config.toml
norm_eps = 1e-06
positions = "rope"
tie_embeddings = false
init_std_o = 0.00614
lr_head = 0.00626
warmup_steps = 200
decay_fraction = 1.0
decay_shape = "linear"
Each number is 500 + 50 x the weight over its row's rms, rounded and kept within 0 to 999. Layers, rows and columns count from 0. Numbers have three digits each. The size before them is the row's rms in percent of the matrix's.

# o: layer 5 attention output (transposed), 384x384, rms 0.0812, rows 60-63,124-127,187-191, columns 96-191
# v: layer 5 attention value, 128x384, rms 0.121, rows 60-63, columns 96-191
# q: layer 5 attention query, 384x384, rms 0.0499, rows 192-203,256-267,320-331, columns 96-191
# k: layer 5 attention key, 128x384, rms 0.0446, rows 64-74, columns 96-191
o187 097:487574504463503483485442559502445545473407453535493464497545508532470457424509411543467505580503497524423558494421642578518457522484439579449543590470636424555519527587529601495509462488430537521516509574525354360483559432518432475440449462506411422531512488498465463580410471496506514490
v60 088:497516458443480498483387546473570532558591509503586453460513487541549500491463566506479477485496537428507485484534535509568469645540571462602475423577545485458484534497495419446451497581441434518532507538494480598505540455440648494554579554469575632476449478520498392592511584569509480482
o60 089:483428552508556522563518507576519565530510506504517467521507511500478499500466489487494485544487442467355541495515461526518538564596493468466549512520456466469564428535493495366518498480492516466507561593456484398488496478457520559556615548560515446648488446501567406558548514605487429520
o124 097:443602541427519503516496598390530439526554486563482554499566458516562473432428554524505541471516603435519599501524529528472379465453482466501509676538483463598521454584465440442492548535417467501555527527488421578526676429480608538537442590568574535471492486455530459464595511489479485492
o188 096:462426475382511464471479514443458524497541491447622452490501505536522504511478554477499556529592561474500599422562534422468421551463436493540491512602519551472446550464482515485513627558515410470522528466423400486539528362481553536482479500507550599464478533483536557487478528486489547479
v61 085:537540502562389496481515497391465508465580464420553515480550453559571418570473552606505489537504506501428455497458503536504423466568430525554450437411500410606492496518513441480447534566542525454522564460461470472541493452537495453495508476576490532493537550459450501478516505502543502514
o61 085:435464477515494560387450455525430507509411538524538466536508524541501440568443497523473547519510469561452501492471508552536429509471432511484439476558531416528518382557467510423521473567443488430551599513526676622412467474499572504467575522449493510453540605525503532590483504486412576454
o125 094:556559530481431529462450443445478495553584475472551530474445496493449453471495539479495482506506457480593492458462514476565625556548524447508449460483409421517452530498490426429483485526476525542473462560540545504471538508452469474545594568488516438505570495454489634554513568448570456495
o189 101:452543526570474588397563450420438547527487600507500495507483444535540571465534524577556489537581459529485595462479463498482386506477484601536493485524651444526398476544520552440571552568467517495503461483408502505478579461511466551554441362463554500495504497460545484407502551477488467584
v62 088:523430426408458578578514413499547543517479477527539480477481540473503559585534502491499428565450501438464473516467547487500496466481513398482532433567523514502522550454523599575510562538492555507567504572473468474499555496514453507516513474352551495470615535549473507547443529503422507503
o62 089:470466490494385515463524564471578471506565548463573447448526519499657491509463466634483499507499466514505388548507496562473492512505422470484480482448529541354486578567513494516495569550487492477487482428523405543458481587539470450477514527411553499514526476503553505520383530476466512436
o126 099:507553534419466496499484424548523519534585552472522528513527568486526461540479504534504531505442545432542470519522504569463559457480524492499499495462431630482564522426617543516416478509504516559562457386557475521497427505494446540496478434542521482470546542507506512466516511506457394476
o190 088:407489517509543477467500415496462526539495539472521533466481543566437573559553562464498434458405517430479531557387594505540515374446483615460437519571447590562603496367572604472590478536450491485567503478503414565408500571444540442419524534579492477508481520423548558535594502548498548516
v63 089:500518474569463574487559484474518476501591489552490430529564499533453525553406533555504575509415540516432478577433523531398522566517498430375514482508558443424506510512475475471541561478543514470592561495569577564514580444479512483527587545557434491525510545468495494523577563546528563413
o63 090:531476525559432484514515464509562494494507474539509470503489566521489537486510452438466497470507554522512398474478536532507362522457479538435427544458559555509511521473534494526486540526564463512566514502512609554575448480537497488440529595487493536596474549539519469543465420517530487472
o127 092:460517465530481489552569533513607574559557469532408477638499406395443498493482462538402516544495512623487505482447489502503517544620482504446502474544507493472472468480568414514565537487534505565526495505566551516446424485573483522449446594506413392489461495462542489525458470494487516433
o191 093:438491485511589483469528448543553448561492575536520433460536517463504441541497519581539415598523491533453438554487456538516594547493487340425443558480561545515444493544469440483539554528462478489583482497447526493508486493523492511534509500478494543391516480498594559452517532523499521463
q192 058:540569473518464431462546623436510499433500506433506445442521545567597432490510518564404470531423398529497600396492537451466514496538545559528551541498475473537523460530462545437511575562590496509417509439503480524544428500492499510547511477438580462492462436551546474492517555428537583505
q256 059:605463457514512449480548443479460566531552482583502503542458553531469455433477546505556417530515480525462517575494482521459551498467539547563485485392515533569466523512562559563510438528401467491508492584487519449549456514520534508464526514608517644498501505468526440512504489538497500503
q320 106:525515616470544503597516510534549476458455520443474449595525565427488394558492439604539485524536474547510471518551550477504586512525542531503406503527481462526503386486528563465476575445485546520559434579527499466478519470552550543495415524413455467582495523457502519543566448508612594559
k64 041:473481475495541520519510494586547542503432431466546534487554405474475389550515547476630517493524535535469450475551483542443481493526508476496377612536480538493424497517555499614530462503546467583522505444526575503464616543508396439464515467426482486501496584611453520544505561505466360457
q193 054:522496499505454480500439511525471516538501553465491487577550471561480514566558544485547540464492478532449538528500464554492471526539490456511523457486492516604535541483535520507488524545604485534528478456460500566520534491556360563399561532462580452536532473503486478548499395481631380516
q257 058:571555422475639491470403511510543512517544597530460511539435473476536531429549552548371492488491513543554472564431504438501430527515456575567578496450430545451488412452550514475443479450441652554541521514594537507474494444488452446454421478566514551578440513543505501521447461486396477512
q321 099:432418519444553533520550551494520498511563485492447454463545523599445474446452497480542477473518465479436450386574484449527568604466513547579505515586443500649392482524521588531474522490531427484446478486518484576526418524463489543512559515405523517535446547411496464563467464577510530461
k65 048:434488509557462502565495522594596448425406473471507577449507437510423501545453466557539460595488414488480502586580541527478484533579460535502496454594570445540560576474484508453577509405504470548577420548492473433476493492466504513527436501457534491485470486397501554484449539556403510438
q194 053:534457510452537528549493465412542504567531455495515503567509534441532555494522493495530485510510445420463573570463443518500505477438603399544517497540559446588467410523561515531459555483518492489575454406516517547541592510614607526499501483504429543530611553544522567543499530516545470467
q258 056:505459368492469495502461446568576461491454559525563550549621471521471447475533487488505500455368486542507487486496523548574518479524500436472525556574430545453542481498447552398468502438527514445483506564429522567509429599434523484460516503490540511536485451525513526523409567526546461522
q322 097:523532557436515483473430484444549505489531524463483471472496433463432480375420482471396548511423597470541557471497575409462440514493501451535441430584491585488524508542475516545535515423519454562515450536455481525468489463458412415433526520656532434410521494573477601385484510452465476474
k66 044:499548535506581463481506575544470435444482548501512537451469473413557537597535430503496501506518496567500545580513540536557435490439442533509535543537478440539477486440530439476523515594506557467511508515593492412549516620448492453620468505393533410591537524499519469388465532561514495535
q195 054:440501523521601542502415467460528530544572494447588526530475449522411447518462461511496506576517557502472604499454565554476574556492555481445508531495523560479466435458516557543499551590397540441533525473535576481459489457584515583487364557480466424461478458488530424566478390528495435482
q259 062:442475425463445486496390574531537498517558524612524589557489439443489420486429537589406549528477505450498446414574461576534488490509473495505522573558362544562521496469514541469444512496491473511504498545492521472574547484431499477536501501551517459558487421451538453529481582436525533601
q323 105:464475419508536525467491434464519490522529445604434573397481500461487536524483563496560541448496519525475550469538469448466524451522468453472542606387430562466497513526494479455371468532551549494531497506507516519537587560486533490490480629455498547504485531394497527490543508572576537519
k67 044:529575640488455482538563509523486547584535484454480418507550531439540522451555531456516438535514519481443476498501477451438521477474438458537439474487460475521469480513558494529512529517489474503529481469517559484453457517571477601452554473484581561542532549540443425518565552516454565563
q196 053:553410437542465408518499571460440437419504581520545488686513570506538442572439486526493496472524466545527371481456524483479537426485604577456470436520434517506467526472576528430515445502476474393473488508536468466521575536399487549474504493558562477518534457431606441558442518515563470551
q260 068:524575533345523553465491512492526464546508496430558448476515530453508623546500441460572447557583469455457572491462481512469524478499554608549611492493444504524430459556519479419460500484555522496603458518493634421395499400485632462392474553447516544503436459501536554481570502576522496552
q324 117:552545474472498543576476490541557587534483564430539495660556489598470514506469514520416604504549488512469528535454531514458499551512424525463590624461490512524554388547466585539521473601531507442412354507486556457467565444554482588482558557539534479520431543505440456429515472471442493446
k68 052:497526497572495465498513539565533506478447499490488471447488389442542523596450498503511555564383478482514565513542501516513465529540519488515466511552563554515586560484467424466503556535603526492544445481586420508505522477501481392522472490509464474523527471425441507567411481459485491477
q197 053:560528543377520584479563414485563588531431524573382450463480567531463554479549516567450585505522514518523474446501500428414507482430526489395482510466412520534533488453413489505510480403526512522456460461586509561409555399445448474470466526567572580540433506509472483525495403557520414407
q261 057:509534534462394455538570577494510419464525528477615490604542483505606548556408451501548495458532543500443460517475470553421511460564576517603484456527433499412444453514473563437603487443520504493511509462460633519498502514468512431404485504524566474476571525563507489475524531449547539528
q325 106:471477457474535494514503568435530546481470407552467513503516549497469355515516495429546487380402519440529551436477500487451465513454433498567440524504492551532464496468484424457423545561459477487490534563479443534524544552498450513588417461533415525401401464548401550561522486537463541605
k69 046:510523417488384530511512469582571526426454577502455537511530481527467583459530517543611516494576570536521476497510527477495467451434437525557474526553547465527565589432556526419443509449485508476517472481580428471457469602438430556524441476558497539527462425526505417506558476472522605506
q198 051:510445515508513404441478477535475507490565527530521553500524573480510526499430507460492431549548528541487481493585558488479452552533499470440444524462531459400471432531524490528490441486562449457379514572521448632523472406463544472457494408470514572561547478319503424601442555544542556559
q262 057:467499530561596494500493513519487536459450577549465572487515553490387585484471497520490446497496471448404475481421445490592500434457531519475517581465487462478434479495524454578454505378525522501548552561542545513536479545481559513550429465442550474456530391627454526461562494453517516519
q326 104:523439488525500571470527496503509452441439508531421548425493502461491565541600545536465530540443520527454514602514545587532497536541502422437572596523429565495568563460525522584518473495549602526467448606513534504549505565469446473505535393491517559519522438555458507469526416454537506538
k70 048:593515584477449473541473406478551554494466452339545491518543540522527434485492524522541518521367510430443474534472498487445469490499538494604489523482481467430500553429528489466504484515496495485514441418531503397466588523586505438466592451585445542448548461476488506532596483587419448423
q199 056:579479439561487399496517563553413419445445514534534515517469594570552567478571531469433475548444457474525429465415463492506566464460486654505610552471460542537481472520508588481502527492580500450454487506454535508513468553439460447511593502528462504543526407491471468463514547462510520577
q263 057:434512518411596551497572489447428503503571536456443605523477468497446487505615479547457485470564471502485472527541468547520530567534512542557502544586470590466467498525513493548531437423505501478403460498428602520434571593549466452433439553480454493517516489475549443521495553479531503543
q327 109:491515562417402445535523605533477518530496648506600535543601572476454531489544477509585562477480419496504545516484544448442530517442479538524507518595412472547549579487533617465485477460489485523533505533527509427439502529487499577529543572527517554508366514518574442493470400505546398429
k71 052:500445435436503509481501492549490544503509381494531491486436429428466531502494496472518583470519538520525553482545495540506600481572469554555515550534552540558516525471435434518465589615498416541486608460558452439488500444446555376490555489460463480501442471613532537496474500434550472463
q200 063:446599609426499531507399415510431615565569471546420516528406446465478393483435519451423553491608545483424420589536567530535567527504527487452442529444476567478460489503566409511507503492407529503524474505524562395489492505496615512465536496474504512497501440490500530453479440619451484510
q264 065:605570516449389410499525497466570550453516524485534582442520483452555528555518502508530505460402483627460525410481520486624571585516553523443536515570502571466560442461489563448547548464479534467432485562479560561496573477521485496533454500484515466543436492442467478398462504469560540511
q328 110:496489406423449496458466448412445431503522460453528573554439451463571486508448497581458524412591498454516516501489487505553496419478502439489452492493501546421446580517453490558384521578538490515471427456585516487448545458523449450478479517488472445485442497383566486426482441489445468561
k72 054:487424536547536552520482465386546403504456514467506468517557628602527517423618536523581490529495449465528447460470466422442523526438567487541483421427473447469509498587436523456470441478579591556511441475531525613497427470524388594387516506498482632503527552483562428562581511470466556470
q201 048:432476487532437589486401606522557542459530543491549424559408459506508578465523502428497538485511449427534604464515469520399447478606492502474453499494533527478503490509504543531516525469567491556414507592569506494507560536561528578505487455455477504513535499468502555541523545652541463545
q265 058:498536452517411611490477595574560469434480600462345533518415535515578479512476486481552516504519512526509479442455490579535490582497511498458531537532462407507462474543518566544504525488519500436572429565497525525471478583496463520530501544514613476471445472514448497536561544511631433518
q329 114:503456531474554526517534586434578537455575568456517499531472550485503578512488508536560607475419464555515449420575519493454471504558493458456446538509480567489452503427549553514430505423610510575494544505534484474523462522430477478508468394494498473512504453523524546385501509526524486526
k73 051:501463445505524539530589349511519532582530405454563518525605510471475546419496493455429429545346537525435512496574504468575504490412544520429416500454492492535429530487535486376501552529526455425555515476576452638634396423455461560557476502596491498561530420544554468528551524428437515478
q202 054:464567518514479445552565473462531522486527527510542603613569533495490491513454560539528585452453533496525429567510547583563493502456514434511543498539574458492478504563436493484453449589643487512408506460505537388484506506502487479462460525466508512525522420459452534444597440517535459474
q266 061:516552451331479474460500481440589450572485646556505543527508459517589599490545468528393493476552512501560469474561475385497449525464509436543545533476472420391525522510475505388450492434438579538488455497397518470476488368501450524405492469443443524534519594425518456421496493541494521547
q330 105:495511618489475526547508506411516565544546443432492496509453493510545547481469539421474528508527450358528630460489471416402423541470606504479388420509475459465535458423606483525450472466471611564511485526476494453438469461494510478495518538513516533437441436515470572522589544418525446482
k74 050:481506527485513495429433487527488466453490471380396424554504490474469466446516484462467459551611429472552587582526504425530508553560457551578520561482561509510507568563462398563500563483492507440471582506469453533534465492510443402509523404520505486448512522584408548508437466481505495491
q203 060:450486543508574495517504405536504577524503525493429590496406494489492493499442496484473462497473611515503452606488518534468533482459511469462517584443451527455550432511515491429523484550380465430489445497537579567471555605552522548431510569472434415438407458482508534486462528475459421470
q267 062:530524554553448452536493497550667519437469534526473486561451517533529476526446536464486500467535575559492479488464531544508454537513490502528485506604487528540466499443474497563551524475484539517490424552572629508501541479366473334453470548512442486503566542463586526507396563550502488620
q331 105:494479424511476490505430531465486511637543517497453547495506512549464503525438537540467479479586492431553476468561447506640445507420493528492482526509489467488537423563484464562429503545404523501574482535504537472466516460552452536507495490480473515449502447417587523467476486483489490425